{"init_std_up": 0.0398, "grad_clip": 1.0, "decay_shape": "linear"}
Each number is 128 + 32 x the weight over its row's rms, rounded and kept within 0 to 255. Layers, rows and columns count from 0. Numbers have three digits each. The size before them is the row's rms in percent of the matrix's.

# down: layer 3 MLP down (transposed), 1536x192, rms 0.0595, rows 474-509, columns 0-191
# up: layer 3 MLP up, 1536x192, rms 0.0596, rows 475-510, columns 0-191
down474 086:188112101070131066128151093116122151127148097144131091104214161185167090093133150098129115100146143129086121173103099142136078126148150215125162173127119086118097166120153081153200139104138087106109199097091096149119119128164135149153125121126139114131097119075116076118119125096065122140157144079086163070144119172129063119162130121160097072142121149107128109145098179145078131121134137081202140151118160103146113175090106137104110172108209087125194150146121083140187118099110117138161121134147131117139074168106091129172161133156128153142088159126196124091132175136189080104
up475 103:129089200181122112095123155110162172125115117088147079128073070129146105149131172143100120132106111097148191141127160176148114118085130063144082121135158105172055136141091147143161173112087114085078145125072164116111151128157149144123146078148149109100152129122101127102160181074171083117120152109177113122175122132120054131080126137122151135125178125110120144120178116121128151102180046170125108148100144144093123098160139098149098177144166151142073187145139165121070154105172117160120130120093090070137174143139076133133159117080103206143147083214085165133135112191149132100
down475 120:164083154122204127104139123100121111101130081098100139149121094073176084100125150148124131108192144120108126081160106116130165142100131125133117089159163129120087093127089128154149109184154132118058103109107177069129125168128168135134147147173161106143156168147136115088125137033096147126074142134135185103143096139125159097181124145131166136123134080114206146091174109126198099144155118182086064093097137093139111083164102151111127255117165133110089149153097160135141143123159142071128132140125107134142133146097071117119103160065149141144134182144155129160099116205052129144
up476 097:140105127035185161153172081129132093103133188133129171139105079158154049138144112145130171147171118126096178136100081175086190085151136087115100099163114076148105129146123231151191097093181143138129146151105092070102126163088172104107196079121113137089136125148117131177137129138170134100136104169183155088130146121139107138101159116138145096124118066124120134149074093103118065136109106106124143111140177154106078118110125132071110204149135141130090149148114120096125147168138174194142187169083185120089131144160092134117105152101161107116131099112180147128124128107103094107
down476 098:126166089211060144116122159163127167101123091130174089095103144080144123144110095157124092137057134197148158105167207127138102159127172159179136143165159089095135118109091101108114107113074167167093106111146101182133113128124166148114093155102118133185127170116103159074151099098177082102051155068107102109170075141108140114136118147138158106084191159093100042124173144180157187079122140173161114083135056128140132087154119149161147135112151097132152183146147113144152146085129080109103106105123124117141160173152179122181124161099105158125129131099118145139157116128080113124
up477 100:134151131172136164118147099086129159118162151124194124106122162119124107117109152072046110104148132147067087101153149135111113104073096186137160093165098138132133110205120133125166187124143138115108194169164175112143126148106165094132119094149037127067197105095154067119142113102126118142137134130146132181126128098104066097115148149168100139072124119189132182094086128107155089085134114169141080123064057125129144125077157134129120100126141141119167110161105124046158113148143170162198122129087170128168147133137160141130161167165097209116098133070147125121127103105117088161
down477 095:141078098140128087184095207109136103117097141161089164080164181156162121139123155113127130106123121161154149142148079205145145121137138112082161164118158095131116086067138160123123101107082130162105118109134123108138083135098109153083109076076143085113145167131105152139155127181143180147140101093072120094142115152125152135126141129171144161118075146184144131172137122185118142092085180128085181065152168115107102141075145141070140169135191089157088160117063139160194107131171099081075177080137121111076170156120105146138191191060079100112101139146138162127121102146142108121
up478 088:127083153156159109116144117111107113176142202148172110173108120113164056090151104115104106078110115103136117127160132171147104119020136107128087127159056125122177099076095140144122141141142131062210161105087095119102061129119187111089184128141105080134112164161122140125132178156121149122171121087178089094129171173068118114112139192124120136126131110131129111110135115158085138118174129157171171084140140146114132179158091113155118122162102138160113130114132138139074203118166151164198066132145080043139142106044124171152118176144154119153130159110104134126131111115132122113
down478 097:119140123127106112110113140161162122128130074146101172048167144103088156120076076166135159150154128198190116163107150068124101136203122148127109114100185114123094161174140173133147141108117090177123109133198165140180168140163154141122054190145123157115112057143102156108128081101138106153114139183067162165099135088161151128070075083109124122129101099120156152185161094105141127180115124122123100144113107092174120110144172128150138152121166082112168134119117082102193088084068149126054108127093152146129136155142148105065164127091066124113121070160159138143141108107115167115
up479 094:149135129175134131128135119082131123169129101139117132178049077167068132078169166118149028147148154087118192104139102116090104104119102101111160147178103132163104120114124115206135160135158041109106208167138127055135120079120140132128120158221102122125131117166137091129172131094093116117130166154153124076100125100105138144112110134120167151087093132132107087182020146147181127154119126120133076157164123122117111135123111132102111220119135153135096132138076142195164134150095103176171109114136138086112104105108111183128123117115098119094167148120143116158086136109143145075
down479 087:077073133050138069173119113190166122159118088138143098177202158120142174131105086083111177148113125122159154149059136193124122114165125142147119090134059140140110131161141126097109098122098189171136091115113156145107141158128179187120141078094137148112127127121146164134130095135139127126122131100133132175123146152120089096081165073151163107167216113116139158093154080097138095143139140092104134084053142149124133108074182107176136125123122096146196129109158088105128118109123218084080184149146154167110090102101121150110129092121111151122159096146095105140143093202129059141
up480 097:127061080150119102113113098100184125117117132174185068143130139157121117163154159084117126188108129146173151128140066160171114148160168145122158115106166104150157177087111120099112114127084123122091129115088130122055048098117145140146184093140117081141112204128112135102162125136135108104062129095138140093178143080094133138100121204118151142114203114128099118137146140218179094135113108132142164122083057123134145146115146109137147117153164107067128145137141126051144125187113164130143101078115163126132097119115121070175119131164072112155065118106111209185160142171119133105
down480 088:157146170137134138119106137143132134150122128136113090170120032112120171130063101171077120149135149096076121159091127181131152124140123096121081144188135188135075073178169146183148164075159094137137157089120125159159153102072100134118091179176214134153136125163094140042141121128109092152154160140140129113143091142152091080076125145117143163117060107154121151126167075073110106162125081103155153106173099163111119125143087122133112143129118165167128173150131127093075152133118152089122154183160071164177124162182124161099126066124101124128197074148131068094103128135098136138
up481 085:099129110174081142085069171156106144124154120175133134113099162087158135153136155125136116125139080106080099164174188115065083108136105129145112101125115141098120096096160154125128194124134074163115215086159140101120134078150136140161142149157141085180073153131156124113139128143094124063098125084129102205125133098142113116144130122181077157117134049107105121107142161151123071168167108231141120122100173122142166088154144173118090117138207174156097098130099168120125150137122171098132086142116179096201108158118063147132107142111139120154111111098140197069129104102110141077
down481 088:156144124141116104145119084073157131116078112129118157127170070160157101146110147151127158125113184134148162117063095104196154106082125098107163137094159112211150143082098144112121069151095161093173030130126141183135105176145113069177159083112095145089162170101081123207091132150121131145142133140150151072129096153149175126143156123074134126159124183122095119155142134111165117078122108070132151158149117154121078168042142104107140172139066101151148165124163130100153146135150102129069131167133105121103127054156143145178125121119123096133121080167095093158137133128164120207
up482 103:046109134134089086114064112129182143136101098125184153227143111178099129141106154145193106125141101194129129087173107049109129150136161118139144127147139111139112091101105165142090104164126083157097141097140151071112104129139147161137103113153142137095129157136142112183168129136126133113141127128158152150133162166128094049076119171110073095128165130107165129112181099172174106116193107161099114085154184149117087113129150128188140130146144125139083147095106083169101111143142121106149140112131145207054148119098120135136085180156161118105041089061123137085127134124177095075
down482 107:103175139149090127163109188139177189168111133049150094176124122123187156186110134097156130081121130146108130119124093163130155149123187103065111080118091114076162090114151137105149130112154092102134140154118061114158122168112127155117133130128121205090152101136167095133092133113128125100071164154132113137075101157087062090121159175167155086081074115153152054101167140108180119076125135188094180082139121133128151138092134150155130091148144110135133162097130143097072182144106148177190208140122095201138156130122135152088133137109144129076091131126063160142120142135078139127
up483 109:145137165175172100061083160105096158123094145173231097136146130124152119094073113154141083147141135199142091132125094084158093081124109099156111091097125158134082134133155145173195126108092090059124093101123105101126102131097147168137156128162107193123148119146099120106171118136130154107120146085107207125109088087052125137105153163112124155137143109136155150196120142144081106233139178136144124134109104119141143146148163135127192142071111132053123093181070130155111133129132133158116115152123177139164159091114095127116126142136096119126182054172174159137121084146113156094
down483 115:161115149132113156097204187116112149082140166065117146152088144184183127190165122092104158095125089141120170133146067093126119099131186175101168152092140134162049108146131142134083097138093117109149133173157110140137172100159114121178121105076122174124088157107153165204091076108102182114082095131085145154112150174130082075133079096136106146053100169126134059169171144113144106075140107081096130135179076154163144126140083113120153140164133122142121112138151113128154166154105136117167165078085155123130060127124119096121142112120102170136124185141108154092116136158163060110
up484 099:111100173127122147116116085140124138109114054190173117118118155158059091167150167127172170135063085133126094079177145107092139124092152130109092092185128129153113116137117109151124082210121141153089111199121114073154133147158129165171108087157165134173128157139161088105117106042132120138138150114061099179096105115140106102081137157189104167148169104116126103155161131134145109091191131167134157070093112147082156098132112104132098100167085172109079156157163093097157085193167183165145128133137197126156137153156124159112138170101079089079179103121096125131138138101119109137
down484 099:180131142171068129163091121138127103151191133140094109114077102135145093064167101134112174100154154124112155100120132114103138119113111160148176109070110118148075184136120131103173119189142139149178109125147108169113139122181150124095101136059130099166187110097150144101102111094089117132120163144132074105080149138080188104143154095138170093092168151097112167083086125108113149095133101083158065147157168121170178129142199163122135105170143118100136173034111150173113167137108110162147146134138113139145234140095155110070120159092144111170071121128155151117138049124140092153
up485 103:097115197099147133113034091150086101143150131103102151149070124137167051127113112135142103113044131117132143124125125168133091084133085126088141126133119154164169154153111212138148121102119124111102148152085146097110067110142167118108110092169106121141169118208192039163144171169184104106131127151140195110130152083126128111095136139100129120131140080153139153206102066113133126139139133173137150136148159160069093165159116112084135163146146149078119112180138166156059123160123116169132143087126143132154111126109096100178129158129132133172135077109176143194080082104113093098
down485 106:169104119134126149111182173155074156166119119160115121114146132154085172157108118096148061125110158110113104099158164136120106135090143109172127160059086116115142088116117129123125129146068159109092122116117082133104154127113152152141121148145202140114150149123124189060154098077147106134114174146151146158099134149167143105117144044131158178107159096132138135056113152113177125198107115170087143122133088110170158175133185047130101135138070129106087149092124053095147138144143080121159087163078137179140085145139115142074104230103161135080131121164145162174118114145049161121
up486 083:048139116117108129162123183047152188080087094104181144094114171080149140137113120110053110098147168126171148135072080139121153083136090116120120129096126133149131083135131086151145116133121187109109161108077106150112076140145113107134107122167166128204160147163122041140124141119118052122073154068114142103103098164120142117140140140137097157069141130120169073120173120094159078248139137189168096078103133133137169093099136156110122107125092125096086133079108140125147191087149152126174126097105123125160132104148155136102114096123131107125164150087130165164142113181099109128
down486 091:156131117140129115141167091198094124208119137149108152208113111197109107092162159144158135124120056157079106133178204091091104172124113131106099089114088157146146145157103137120092131155115101108132069131131161099171162121115115168091153148114095127116124150166077208154111156187135140115146141165120112161180128133094106092060090106120160114173092103110114095101108115161094158000111122065118154154171151151170172193132091116141159168133133161176139121154150064136089078147117153102095114133109110128099178135110101109099117110121145115128076122144147124123150103089126130111
up487 103:111110087116114120125141131075144148135104181123126081132100134073082104068100116179117102106087107219155154129132185100133135050054108072140117149144115177110129082150135176105103166123090153124149148113070084125150150078148199136118198152180099112183106144122153150089160152161141141108116142178107126147101138080108156074118178107132094152118168083159094068112118088148101098150161078104150149176114099143109121111172158145129135139129114194114095176179149135117074147138105159152147132085146124121125171127139134179151118105080057135164175092143142192178135162149118161096
down487 098:145151151144125112140141178218072141097096095105118125173097143141132123145179214084159150104120159098141139128140158076159113116149137170064102103095138160107140135135103101174161095147153090217070044127142142135106131068108086146145127120167097135146180146142147162128080114122165179157119141114118104046198160078136089107127105108149119128099103137113144103063103193118141127110128115170101141162111088165097130151159104126100083141126106084158102082137086120145163088119071120164117111147116115178126083125197134136103140116160223083125128083108165136160114144175120107121
up488 100:136114151155140124091147095155157156141050126083088123165064096117036136051158077181113068140138145116133111130217155121143122120129077067140137171118160113129142151137116134116160159117119133142066097123181124156164156128090088114124123159151090062153119112136161096139093140106136147103161114149134134182106119135140088134108077137082162108084107104128149151121176135059050153103142102157134083161112115214102128139170154078116124143130152167130094153173130184055169130138125143130162109112087143085153132149094164169082118115085111184126182102116105179143136110169178109154
down488 101:138160166099119081122145092091164192128193149089172133123123151102090129146116162121178198123126123172082128132091110087124118107088178155150089183104115143140134133155079111160191045101161109095139135122044130120109135150159126054142109099116153167105169079151087131114132100147144142117093142100145136168150142087155181147100150127141139163107139225100099119170094180079095115174103131166121129116102147135111154190115135143136148110108114119154148065090095132143129129147104107094119176143148214103085132109089071026120084159096153129180127135137098109132117109122140141188
up489 105:098063145111079179124098149168190098146159164133162100216098071101134148102070069111061123135138182132142152131188137122107103133094164160127169161141104132151174114159108174108130134175160148136090108112131078106086073100107111127141171108132097168141164123194123071197183122099103131084116120129159143101098116056154122087077140155100051180166100176171140134184144121112135093136148145205122107146149133133114144099149146091117142149141131142144058125124129136110108077179135095111150103085118154084066087170143122146181101147160133176160129098157132151132112139148137108129
down489 104:143078106132125139128234091133154175163182129065117093113121126115089150082092099137151100110098131154099110078171116164114094147116151131151096133153144129127087107160077184117133167117171087091128114122138174121075105133186182119072188147120063112089155121221097094113165126104102162087099178161165126122084136133134177117152103085109109138209120108119160106120139118159136159134140110151167128080121148143148158142119169023143127182104111174117110128091130099201093173089093128157113124079144110097142173159137128125107137112147166126087151146139127099118146178122051125135
up490 100:127123177130129123098097147148120116076118176118166101131079147091125137109126133094128107092097147118135147168132128082118104122081095052118119179124096099121142146107113112096195189121130122143098142152170118109118138163088185113112184121145165091140098130198152058149137105114141178091075142144106130080171157086073114109129139156114135126103216130107143136159095106179206091118128137177103168160076144127169138140182104149131135130118141124080104147114088123128108184160195158199078101123099155129108156187084105131102130101146092205069073108097149150189094138182127172104
down490 099:122134138102127123172142084079162126156107137131113154093147086132127089156093189139122174089169112126105119137118193178153130177107078109096126140130187143070140111113143163146154126115084135052174129164123174114166092115163120118167099114117044126120148141103149152137103098128146150166200136091197127155079136101115134127074141162115125121135111142128138167121121144150065165078103096073127096128157160099085106147134141152100127117148167125209168122133132157171147093069083097064133165140097050177118157091133163117108124133122194129131090140132066147086130022135147161173
up491 097:106087169122156134211103126126166206092130135100114152132102096161136129061138166087117134100147142104137135173170149059133114129171159073083100120129147166143156087089133193157087121191107122165163113158117141070133114136180129091169117147091124099142190128131147084117105185086127128156132119162115141070122093093145100119105188129112115176132123031087098140126090155117094148094189097136146121075191094176122105131172169089124150114096119135158139097107167133121144164112115139128111045139148142111111127088127119116143113116106139183146090119135105127107101057131218086080
down491 092:139177129126194100088156111119111186191157122106089127109117112113111149123081100140148093134167119056117113030124121160123129132150122130118131124147143073084167150161091131089092132116097109106182145100128153137135120152150148099093126085166053152122132112156159152100163101187132169084132120141164142184149107100120139105098127159148181122131078165188121097130182085116171152227123120148152078106076150096112178109091079142136136199110142090100148110100153122116139068098126116133103203153094143119172203159113144105108092094146128191141115108081183135128131081107075150120
up492 096:142110157195104188178104173130146170116108138124172111164160114075082120162128107169087088075122145159123114089157112134143106122123138106112131055134117094159100059107136156173192119150121032138094176086124143144145160121097156111086190067140112102113117136142100146157118162125130115116099135160137103124121092078137197137133146145088158116143120111126124047189050100161129181085178107130089163138059073122125129125144140119186091177122113126127149109171141183101113193128153155132107154184142157084132099162144115081056116166124135117136095128110117131091085101129173102099
down492 095:098096103107119138133129126110132090125100093128108154124057160179117133170162170106186181176108086109138115151104161069095112057111113144114116149162175192146159163149091057086132143133155192114141135173131169132146105112181161094163155155114112115177168148081172104118181125149171178141167120100074097136149167130131107138107102140107103119118113114135126161063149130081109036168126112113114098082175122170131144104078143141103140087126096159112124205125096101208138039100107144122121138067122115163144150135137067182168090109092109132138143125109160116161143131158126170092
up493 100:067103163106108094112113129154144140121113162113133115171138092104147158144124165111083132112101132090100138093208161079188069081068094083087080079121119142110156109081089149210188108200132122059045085146129162147105131114182131137116127120145093149132151123159103122128154138092180095110131178116176116092097121038115106144089138141195134142095134121077118110140125140111090147130176131128160134069149074134171065125148131116157141176201146095114112151120127161131106125138164146157125154092143147076162126121166142113146105185146112115080161151189129139151076113080137132129
down493 099:099127118147129169147106141146071172131126150082119106083166099094122110144132167110124099224142114097173122084061112116119132147139126148150128099112129107130146149154141116132101176112131119017125132110102131113124176112167108175210127116147161123093103195114142085096076152104183142108112132115168125131119164127091138099129171107141144151127127100114179125118212030125143095086199120114143164149180069134102158155137082165111077161095147149140147152192115138137088077092102142084166076146153126141137146130058128168135159153132137095127093187124136149154087089162062140112
up494 095:170151124119100087159120096112156185157090171178175110080136075118154066101118122136086107172115168163172140145157043151118093097118057096083131135158181138098109112091131108140139127124107117062143150137161118135101075121199156122159173104115119156166186213156151141138140116115145089130130080138134128117182156152090172109115120110136159072071079125145093096112085133178177124092168104146160116125133133156110165073129159116115062094151131142188125165149180178100155088191148086140101129103102144100126163143175094141102072120107055154144138094111101127138110095166115136143
down494 088:116113157102139108153155171103105117132127065088132122154141175133126157079158173126140115103090123112184071118098156171118157164107081092127171122068138142092124142112122119159063157083150169098031115061099135149156131127127124106074125088150124153101124089108090117129164144125123125103064113161156173102122114140190126165066155176095128196133179108100136123103121126152131124151164182133119131160185082100130110178156126092100101132103167118118167160098109081167091155154115143100134209080114111127116091026187124111134166141127168166173170166133120150118089194139167121111
up495 102:128113151160092121102158114107119142085154143135137103135066122138108087089092116092126116103141139166100134142200135088212181138127092113128164164162156091110115145135078153107069085155124110153090130116118113112186128096170083186163125065163103153123136143199133186098136150129185094170151124134139123095127098142086169105104152224160156137157207148121211137134121109110133123219121099114128122136154138159092138132156101079140178135144160120072071113121119144071123098116144099074178120102161154144142084152084138156137090132084106098141066109108140132143060136155161125179
down495 098:076106091135169126188125149073104150070161151113147128129174107152156117214223159104134177082103087152124038117113114053100106144100122097100149098151170127118173096157133143153135164154120149101092128162080143108137101120117149126118091166103171126116093103132176144104116164146116146136140108116087115126076163124123132101177099148182151116068114069135087167145107125116152141135114101086092185121115183080094111146119144091160121074113125121135155126081120117184097151145170176165183130102150091168104162109156154140130142131120214090148130055116122141125073084138201126147
up496 098:131110104105138158154159130139187129077133123092131102125158127059133165130143119089151102128171111108088075032152142051134059125081143127144117121128096055104149148143118135134130097172143134111059134121096138104120083106133109108129114093168110128128123139143087129120137096117136152162158118166146127184141139154117105129108117134103161163113135119102116089120172127193199116128166096176158121114104145153147158100103158145124087191215135128080126121182145133104069187085120228143125128082124104165094148161154084173114153214138104119081147106108097159117175053129168122069
down496 093:197130101138147096135140092078153153125154070164142078124133144042144136128145152142123133140157108170124112174143120119159162129128089054113113129103136137135127123181073128124139142087144059127167122128181050187134091124083204128126117135128121091096104151055194134148097143149171114142087121108119106100148115139115124149110174118158072111147147138127117131121067125108113170078197107151158109089128110098099159122199162123189153113111060148208126129146103182060136099144178090159113118164102128152118112154179123110097112094092194113181127106118167098075173131113126099145
up497 093:140137120103124138115112140079095146126097097163166096137156107174152176125094136136174139131120189187102135132109066142217127131146132107156105052125157116141165151095123120174178126184172116115078058132128098163103089138162141143098175089164127118088132094165135037143152139077102149168091149147099080060134169071098115163124165135086114162156098140171185123111123102118099088177111129118102097127096164109118119158135147083148135135123185154038076156167087138134140142163154077136123072128097179154131145175106145156158161105147131111108092069137088128133167136166153101084
down497 091:107100115059113069172130085111190108161129100065144135091205135100097085119121167176112118109120156140137109100141190111116124155133080165098143179163136102115136134197098148084105094109128176136140173130142127123120103092113161154108037117095062128156120133082117120081140088167125118050161114118186116122155140098173140141080068105133139149182183097083118122161161160124081126115149108142152171169205161125147149173110094171101129139168180119167157184116148168116101095103118116132126181129130054108136137112123131082088089109168137149122088172120091149133143184134112149153
up498 100:108087096105153111169104100125097131115113124113137090117116110178073144157096151101174119153103131168127079034105074117093123151078121059137160021157139133169042099163125129133125104077090132113145094112115143129074148139132156148170200038160129178127162092086139124124186149092155086132080104130186095127160098151122098173140096115091158123137150104131121152111133113145104120138162099167096096146134109123138104146145134110165109148131143251174132192175142149129099123125140139149119094088141155125092163126163112135181148120090107125102146097150127154123197126162160099147
down498 095:105136117107113167109125110120144133125133085158113153138181113131162102120149112122141096127081150162104163153166135096163074114168201107131096140129144140165149179136112152122127111181105152145105165218122145087119138134153172135095116186115136151122078183081071118168112116152111182118176159182092131092154152118117110097086160165163135157192117142129103107137098116133143125159057145100071103095133130179125141097188160170138158152136161029085130089167156096182134077113082105141101130083086092120100146120072102185127123154157137111090119096058173068144087058141101098117
up499 085:101157141149154071079130105127110107084163111137142171141138113153158110060122104092091182094106168159074171055150132051150165095108101119108132159118159120188138130154123133143117170138122083118095188124051199107075085145155156196131147133116122117127137143097173157170163120067118104089075178113136182148144129137102098082140155150116096109087142109142107106098114190126115109152124137110208133107106145140107151095103146126146136158204148139148139158094093103143132133109152165158128088138169160079159206173133121122064128108148125154134097144076134147080165058104107109077
down499 083:145081120139121177151124187132152166155118126170119105093131121131148139169166157126174102172209101160095164156089079121116099205094145122145167083140149177112141129166097125136095130082161119105126094112142112161154190170106110081176100078149088083107132083141077091062131145175093170093103103150092083121122159116076155065094115130100140141136074143132150125141116135049156137129109175105162134169156115081162102162134161170095090102142085160165160124201120195057148116119189095108135150133141084179142132121113140083169077105150126124122120158114100121091081156133096105109
up500 107:111109190096128157088137101135113132172161142093145135109077142145056197112088127116119133099098181096143161177161153092138083086082122119121162162140125100111156155081140141137137122123088120085145138165151208166120068100143095094132111107127107110091135107133139154133150111079151106192085139104171175091107072091100148035091113122132141143133189147146101152164094093125104191195187109085122139158150126168110139111158157103185121166097170110100097079166094190077078143142146105138159127129091121089179180110179094171129061173119110157122130093147128142130147102140166104113
down500 105:120098144100047159129209176169177181153182138157143161117156108149111127137136143131111231039096091124122129105140141119185103107161172072088131165135126089111126154089134100145098086115141134124141152113128161129091113090165077150168133100131157215115109150136184090086174112103133147111148134085143128118103125083101181128162174104135117148148144124113145136128104159043150106153087122081074128081166133189086074145152059065112119128126172147121167080113165088100149160168125121124103127104116163137102098144144136093102088127119152100111162107147163173125131157095088109175
up501 098:109160172175163169123088156106089181108148131200120165117123117155140156095142161160165034107148161100173120121102180151120107133125047058073140146122077136148108129123082141092152146119038122092113191127169121104103148137155141122176139130220128087146100112144153114083184175131164071129150163082151119127061152135072114109137147158151145148096141138087096137092129110127146116162141106149123151114090131161121157144141133136138117166148128123117130135153103192128095130093148158131174172154117127067076122165067092118092141191066107121102146113096103112138102120220127132143
down501 091:121129101117142120142166127103129157091155168152127088178126122114119095134185121141094156058142073198129120124103113169096138128101153134127132070096175122122094122201200151151130150177124097108136097177083118107125079124081133151062087128109116118207111145122174097158166088140133212129178102087160135108170072158122091081137174104117062177119109104110107118133158105140101097091109142063128101088110126164123117111182054132145138103127111161156170100115149127152126197191164103135109066082181109065107134150141130158106124113141151122118127145152221126131103103151119151148
up502 110:043098150110150148152173128139146097107099107145157108144139092141094152159125146092135126137164147090140095138155110128165129073124108089089013100126166142145160119143117070159102165092112100128134171113208161088171148131151119152146095067160148078085113158115084142167178184117129153085183083112149132125106136140107107131098138198097145155134138123077113111124112147119125125117205098136082128096130137208106095122129163074128175159133153124117134170112091142107160159164163189115130162048114159120095150151046130105102134163096107141107109111165133112181202149160168125093
down502 111:119080145132137123120148109103139116171067149134144122091047156173178152094140104117103085118133062116160163086158130154082150131156143096030182076161206172165141154186127204105133184195083135097104133122104141120149106162098150087122142154152167139079111103086105156101084130154071134167054118161144120148151106177174148093160141119173151139144139085119102100118149140193129120082156135185111086076135146137145127166115166157167098082106136154094134168104155148169116111145117075128083128108180095141115123081108112087127103117099127143095101138113127178127121075171104119131
up503 086:063103164125072168121131161080159156117116178081088133113110100164154121104068128135124135133100153127095125048130051148107107193132084058153104128144088116095138123097169091091146099144110132125127134177166108178129070172117108127102129055142089131123099134152097124074136088141127120108077116106191208080142052132087180129110142122102142070136142140173131152163164147161091133154143141100147127096178143140105177159165119076104086159166120164147133138139076142118111133161143169172168102162096150130118089129118111187108087185099131165167106147152173191150130110109159164099
down503 089:156142149091175129118085077215068142117121082145184163168223119090146106131176128096125133137153090135147120161126184129156209086129128151110137131115145099126099159112038095103097117134168149118119170125104129110120117107128087149162070154122141096065157122115164117197119118090125147165164176149107090141131156089124135121124109113130125182067176095103133120120066149086153127100109077125137114136139101143129128110102099169129136089104163075073127202117139144134162146100164141108135160095176130140097130147148129124149163080155079044125149223107110127102114114157156071164
up504 100:077096128101139101122106134085144191141158083149111133141108117103160107119122114138198137119134101151143159166111078129072104143095109095041132081157099122125137136125100111123189158149134115116081144164094079130111170134180107145188183174188072109119148136162112139129167159137194121094081140167151068157155092195126111131120125164117155097119134110101166124158118125131091146129092168168136183141090100176119166111113122063118148125083143188127140140180145115059133083210086158155144125104077172155106127068124174112150097149098129158156161111157211130090108105121112106186
down504 104:098147103111122087160103157077114150111162144065136109128092076152141112084159156115062135088111137086173115111143124170118179080113116112147109154062119212096117125143172148166165094153117178106145205142152178079131132155123208136113107091079180090074068121165150188139165145117132088130161164126139153060164125082109102172139136144096108127141070119102122145066061114114215120104131121152169070150132168142132150126158157117084081125142115093174114142148078104155130134117117106116128121113125083153118136166176088142161147117172169112167136145111137131162136150178155128070
up505 087:162107147139185155114158051100148131129112079159155100125113106134127148132110105123144132116139183125125088141118093078141112144112129094158186149136138100118114075163145136095209192121154103101138134098111123115127075132075195163132212145162148167076105120164166074122108130087086232090163199157170089142140139098109130150101179095118087169138165146178105100127094149180107101118073128129149122169134176130184112127143156149162121119152171121084126180135088117107126143108091145112117108148089122157026150122081114139131078148125090111145128057144077155116163137160126166130
down505 099:104108157101134125152114208176077104153146149081135124105113117126123085159126206143140103135081064110130176156099140134133135137073123117089065154128107195166192131058097106111114117151116133133155130140128152172139158147160072109161070171125084089165157096122092203124143118172126067161130082102129160103104142123129141113170123147095120121125087139165126134127173175064132154130156129149124173100130145122124059173095099089074131131133084131188120074105150165112126122121164117197176103075170133105231110103117181070082117136148097171106126157162113109121104119119147135136
up506 094:034136118156106148136094164101084139130131146172202184146156160126126142129077092092135159080106094062109150185165141113118158136103154085128095117146142164139132166105076092155159114087074131120140137082090093173166109085127095156083130136119072117106107091121170147195127138127131130123154114137130110148176085071071102130080112127151146100066136100142187154165141181091103128084208127130155139085133151141173111096076133120138136136188104175129141154175103127119086156101141155157129149113123137098127130184119183117125123066036120168128134142139160158102128061129155128191
down506 095:172164133113153136115166046127175095134123140113109115134119156135133150091180162132176084163104204165118110068071154096094138123123129116134188092127164086142126082151150120111135167171140109140107159115168192137056198115088184109134109121120183127074134128124116146084165120099144111148097137103131167144085157155144115148133159141198131164134124108125097130125138113120185150158089037139111142103133034127136165144169087113121101153116075089115115114059161112107132139077149065120125124177094152146098160142169056134163133155130142124107075108122139106139114152175098172050
up507 089:127132172111128104121128076101157139161137125135140114167085163109094148137100141093150079038160146071157110167133133132169083129094148140184094126107044074098159111125137110120085186166078063148123136092149175089142132085076117100152146116144141121141100121172120150171101134139128088139127116135172154192133114148124193134136162164075138142134131112116114109160125154139141134195096107102124128097058096159120120136228158108124084178123151096162132084152104181117047158124117124079162091117098128185084090121145102115084088132142156122151104154090029158141147078129163125124
down507 092:213149149159131151117133221152081127085144134153167122154096126175121127138124134177156113139058072107118108114145155122130106113132112146125120109160222174118068097130172130120122104082105164114140123102097141137139134187148149130085107130122106116112158139138105110102165101162147078091085116093135112074156163099128097143060116092066142090116209071161101157116159076146141094108164120150141176123133110086163144114109118118082175136098137177149111158096126082198179151115132120166114126107158185126132140144089160112170133130118099084121120099173218142113095152171058065143
up508 107:133103168115119132140104112120130129127110132160177101116116073106105079154132122123126042113128120171136112171113077151222066117120079129136153138174158121118107088074135135115150179157091120156087146137138144150156118155124196135109162114179155142140141124168184162115140143131189179099139169101163138148140103106138083124138095164118139142142099117133120128217130129149084130118133106086139200187055137136120118100145104120122157105131106159072045146142113103096159137113175142184101072173082157063159167146095103110171171119093119051078121101134148165111125054112141066140
down508 107:120108135161138076179104105160120091102091172170114122136129097150130102080212146168162156096153077157117129070142152184091103137115114112091123184118096132169154134115085113125145129133164090189115141161133156166159096087166137096085197083151113151145136083104124102119114112048149056131145139098145103112047170147116115133144111152122160134119144113108074108102140133170168152115126199138091091084129136132137104165048168209115129129141143113123137113112112174133087094144148124097122114134220143149152153110176095125103089132096150195099101151183058153161089156158142146103
up509 099:162101116139120112172058175110177096172129132156147114114073126170134118134161141149130088102163124129126138154115118114169101129181077126171195077156125105077080140114151134168178164144132085115079132089167174087064123127168163149097149100153153113152076085201085081135149141118101151093091163126166232110145133134114092094132131165109126131087156058157152107158136100094138084140090058124130158126132132173136076121120167128089139151134122134082151117142087161160137101143141069155116101143100109177085176086115080107117165111188101128122164100051106099100123084167156128154
down509 100:107183174138144143073172124150107153112130162123130132172192120037159131083090085129098089133127146138153178097111117136082109199100159116070106156121081130098122046161158109128098099143114147099080127119108120213196159135170083084162106133089099097142102119090119144143124123112079091187118122144165118095117135112115100126178144159140167111088104093125141093139098077144102094140110214112126120140162164041139169093162148058163112121152165132161121105121137070099094129156173172162161137164152116103193113131126099147110119172092168140148132145111188156141116142134110171135
up510 094:162093170108122132160120090115197126135116135120142156163125151079118162120137100158070114074150146121098162117104160073121100148056103078074135102161195137185089151058114157128126111105158117145148116090135131155161139141122113076111177135157085180113153152111147188212125092079097067129148180149194174115135108158067179144125147136126133132140082111142123114134076144146126082128124097104106121089180090170115128130111116119170107210129177156185161071135084134116109125160134177190141055151108131151130090120186100110109098086141098102154152117113079150164141097127092119148